Weights of a small transformer language model: 2 heads of 128 (1 for keys and values), 251M tokens.
Each number is 128 + 24 x the weight over its row's rms, rounded and kept within 0 to 255. Layers, rows and columns count from 0. Numbers have three digits each. The size before them is the row's rms in percent of the matrix's.

# layer 10 attention value, 128x256, rms 0.176, rows 0-42, columns 64-127
104:149139155108103133085101145138097119088151109132132139132169176099124156134074137085105136113106161119122134113125125147128148141096101092131146121110117143132083120122173105144194125114125117
099:153151151139116141152105129112164135113141151113099095138141147078106135123143142111103137153129117116129172140136141155126109093123093118087179143049131105123122119145138112136108135137148120
101:121104153054110110101141166145115185130125146138161146095133116118137112128107081129088145112123111122109110084125124136049109136115098092153108124122116183112103093143116136126095111127122112
097:092114098116138139133130140134103125136096143108159122121130098124125115127110160116142168113157091111123141117149123129126160103125127181140135116103124118200148131071145140135162146154147118
101:095134106167140137092148122144148126131109121114149165094099123151128118141109103128154088132074128088083102138104132155161126149099125156120128155090137130139181121128097103101119112071128129
101:138138106121141137099106138161127098120136127153151101139134136151081155134098118163064150127065114073136099095141141106161157145111132135135133089062158098132085111176145142101126100159123130
101:151116144133109126122154133129136108160116121101093126139139069117095134126151155133063121128145125131162130098094156090131129128118132178116105099105107147103155162106095110098118145117125157
097:132105120139128068127098124149181096107134083099150060136137120153137138155154123132081123090114117149072121137112165136117104091093130144079107109103135154136076125127078152142087131112120131
100:112123158101145160077189106080142131173189128132128129116099110138159141132139125141148120133136129120144129115057125149098171159125104137159144153151156110105115094125173106118117133127129119
098:151127109120137137128098138138128169134149133128160128190144145152135131127129150117144149135081120111129154143085088141137117169118127064158118112093113160128095138103150157146116119129056090
103:151143142117107144106086127152156086145117072132129100150110121090138117075164108111138176117097140101125112125066102115169143127142136117156149128115151135125107115146111094131153046176107134
100:119116107169128132104085104142108131128153123180084130125143123162131119134195148132122143164149103122113064161117127118087096130111117139126148146067151110090104131157124130107184063108133119
105:131147089173114114173141117118065123096139168119109116143095117133134147084138114124143134111148112152154115140152119146176112110116129081151138121146119113119164131154097118106141112129132146
105:108137152141164141093100156086153140132174152133137093120166194166125152141082121165138149109111133102108094126078153110121093136114156154115101108126127125107173178135150113097110146126124133
094:106168138117164153115152118106114137143113110131141145101153105156117137118130097152162118133185140158103087128163136126128142122075139145139127131132169134139127156148119148123142181103167094
104:107116140127136085129141124128123104108097103120086108112091087112128150169058121085115147116151143066147124138128120104125118120117156191120160132170178149122120142179135150126098143137129125
098:116149148112160125099153092104157121132189122145117152121140125146116108092149157134146167147146076104110122132111145145120114116138152196119161163151108117135162111157120113154161117127172163
097:096114129117135111124212092098146119116118104084174131106143116139137166116109087182129148148112094140126138165128099154123107147103101118126118132141110179124117133116110110103150133167137125
101:113122106117116111118097109131148153139081121119106125124179122138151120137166149161126069134129172087102115159104132104160122111135118127136194143159140098129143128182172134161108114138093070
094:129147163145104107122127098123095155141097121054160149112137107151122150144153119106157165132142125100092126095154115125159121154074143137078137152119109106146135140140152144146102126169171132
100:112125154138116123149093129121134113120116169131098155092107102137090092114108152115096104084098140122108141147132142128104077130102134130157135109129157125142108075111122131122142093139139080
100:112137144124105122150122138144069109102122103144128140134131104151092133116162139134137144122153140123150145122116138097128167115145112070128090090120101149104169130128127163081117148117120110
095:142094134167156118148113107151111137122111138126114150109157176100128139135111115132095113098080124133149126117123072116111140138156162135115139158082143103128108141145092086153120124144189144
097:127147144148094154118138123132063111109131112125084114162123114139080091112112105083133125113101105156137147156149099121128139113166104105142079114141143113147134134108092094123149118123124133
093:088154110141137134133142110113147112138143128125147088131127125129118127141148128106100141135073135138149127121119155152118139129139177117096142114115114132081095179152106125102116164113121135
104:107114155153109112144141174098174146133126089084130116147116131127116115086125126123099136086142125160125142130125087139123152096147126064117180155131117134147153111120131118136135103159069100
101:110080148100142159127150138103105124163120144177136144145118089142135128091083064116116091117171125194124134124158126145122139118121110143108111089133133112088130146150162147080145156089159149
098:144140149124158124110128124107118157148137137125147122104119140130097157141105142125122121166149118167096173123133144112086161093093091104136087174187113106131097113085139102108149103134144140
103:131095105148148124107085148125126173133143118163097124151100115107139157113115131122184149115149145154145178101139102134097134140107102111141140139135136102121115125146126136083124157130110114
103:081147117135074156138088157062155139107160133103077133162170121155115096171139134137126161079120140133137133099156147139156121157158126135179114119148156121091089119130147098174136083135114142
096:149094114111153100132150119113114100122141150188154161109114120157143159111106123171164096089130177124162116120154083143151110103149164097105147123117090073093140147129118148117091094110149121
104:139131131090166109133152099119093132129103056155198123119128123153097113155132167102106087118099130143154146136123096114135134103114171113126153099134126113098123136105132129124115081142159081
096:125117140123140148143163114143123079089131144132109108181157165132123116113064124114145094105133119138096130125091138124165093110110166157134112141087155103109126138165099125183138151110086133
104:114175167130126129144108122105097156136111141100079138136096104111125134083140126087111146106094147094111136129148118106161100155098101057116100149132128143116151110127149176109106101159150123
104:143101078141123149127180128081135169139086094143152108136119132148103134159107121116101142128151104128111117097167131126106136158152107108142153110074136140092115094154093128130155099147156141
102:102155118138177164108114111118118124168159115154098123150062117096144087105074115173103135124118186092125148116116125103135113112132108138134119132128155177138157166081125129075108188168123119
098:126092102131138134125120108111173059112055138084125127157089175125122123103076144106160119127111112081136127113138079098158159110120132156133135141103105115140155123121128119066124185132144111
101:171151150148120103160136087121152129116101166124118109131123162119077106145130113127125142107130126106166157119113089121149148142139139152141135119111179151147141165131146147120135107110111172
102:121106079130146125161188113139141177122138177093112110174147111131091111140176144127171082140114116165083147140092142162112152135143119147120110130100129112143116179104093103105137113189137100
101:111139148149133116106117103132165143102146154157135093134132089136078148120123090120139130145145146134165140144097125149064086115167128127126162147123098137104133128118113077159082136116143123
106:153137137120130105118142142109121105121124127170129111139141112123111112152133122153160112110129152143125174144081167128152141120137107132138094133094102096158138104078080123153128114087118098
107:125094148144134110098146119111119149136159123094104178147072110108104104131136104136166138094112141134100148121121106129115121121093105165126135125123127108125119158081143118122133105137136126
101:134138142101158090103099126150140119170131113151125145142174124122167155154147105137149112099127132156128129130090135097148120144114170133160143124118093086140116111139158152105132144144145160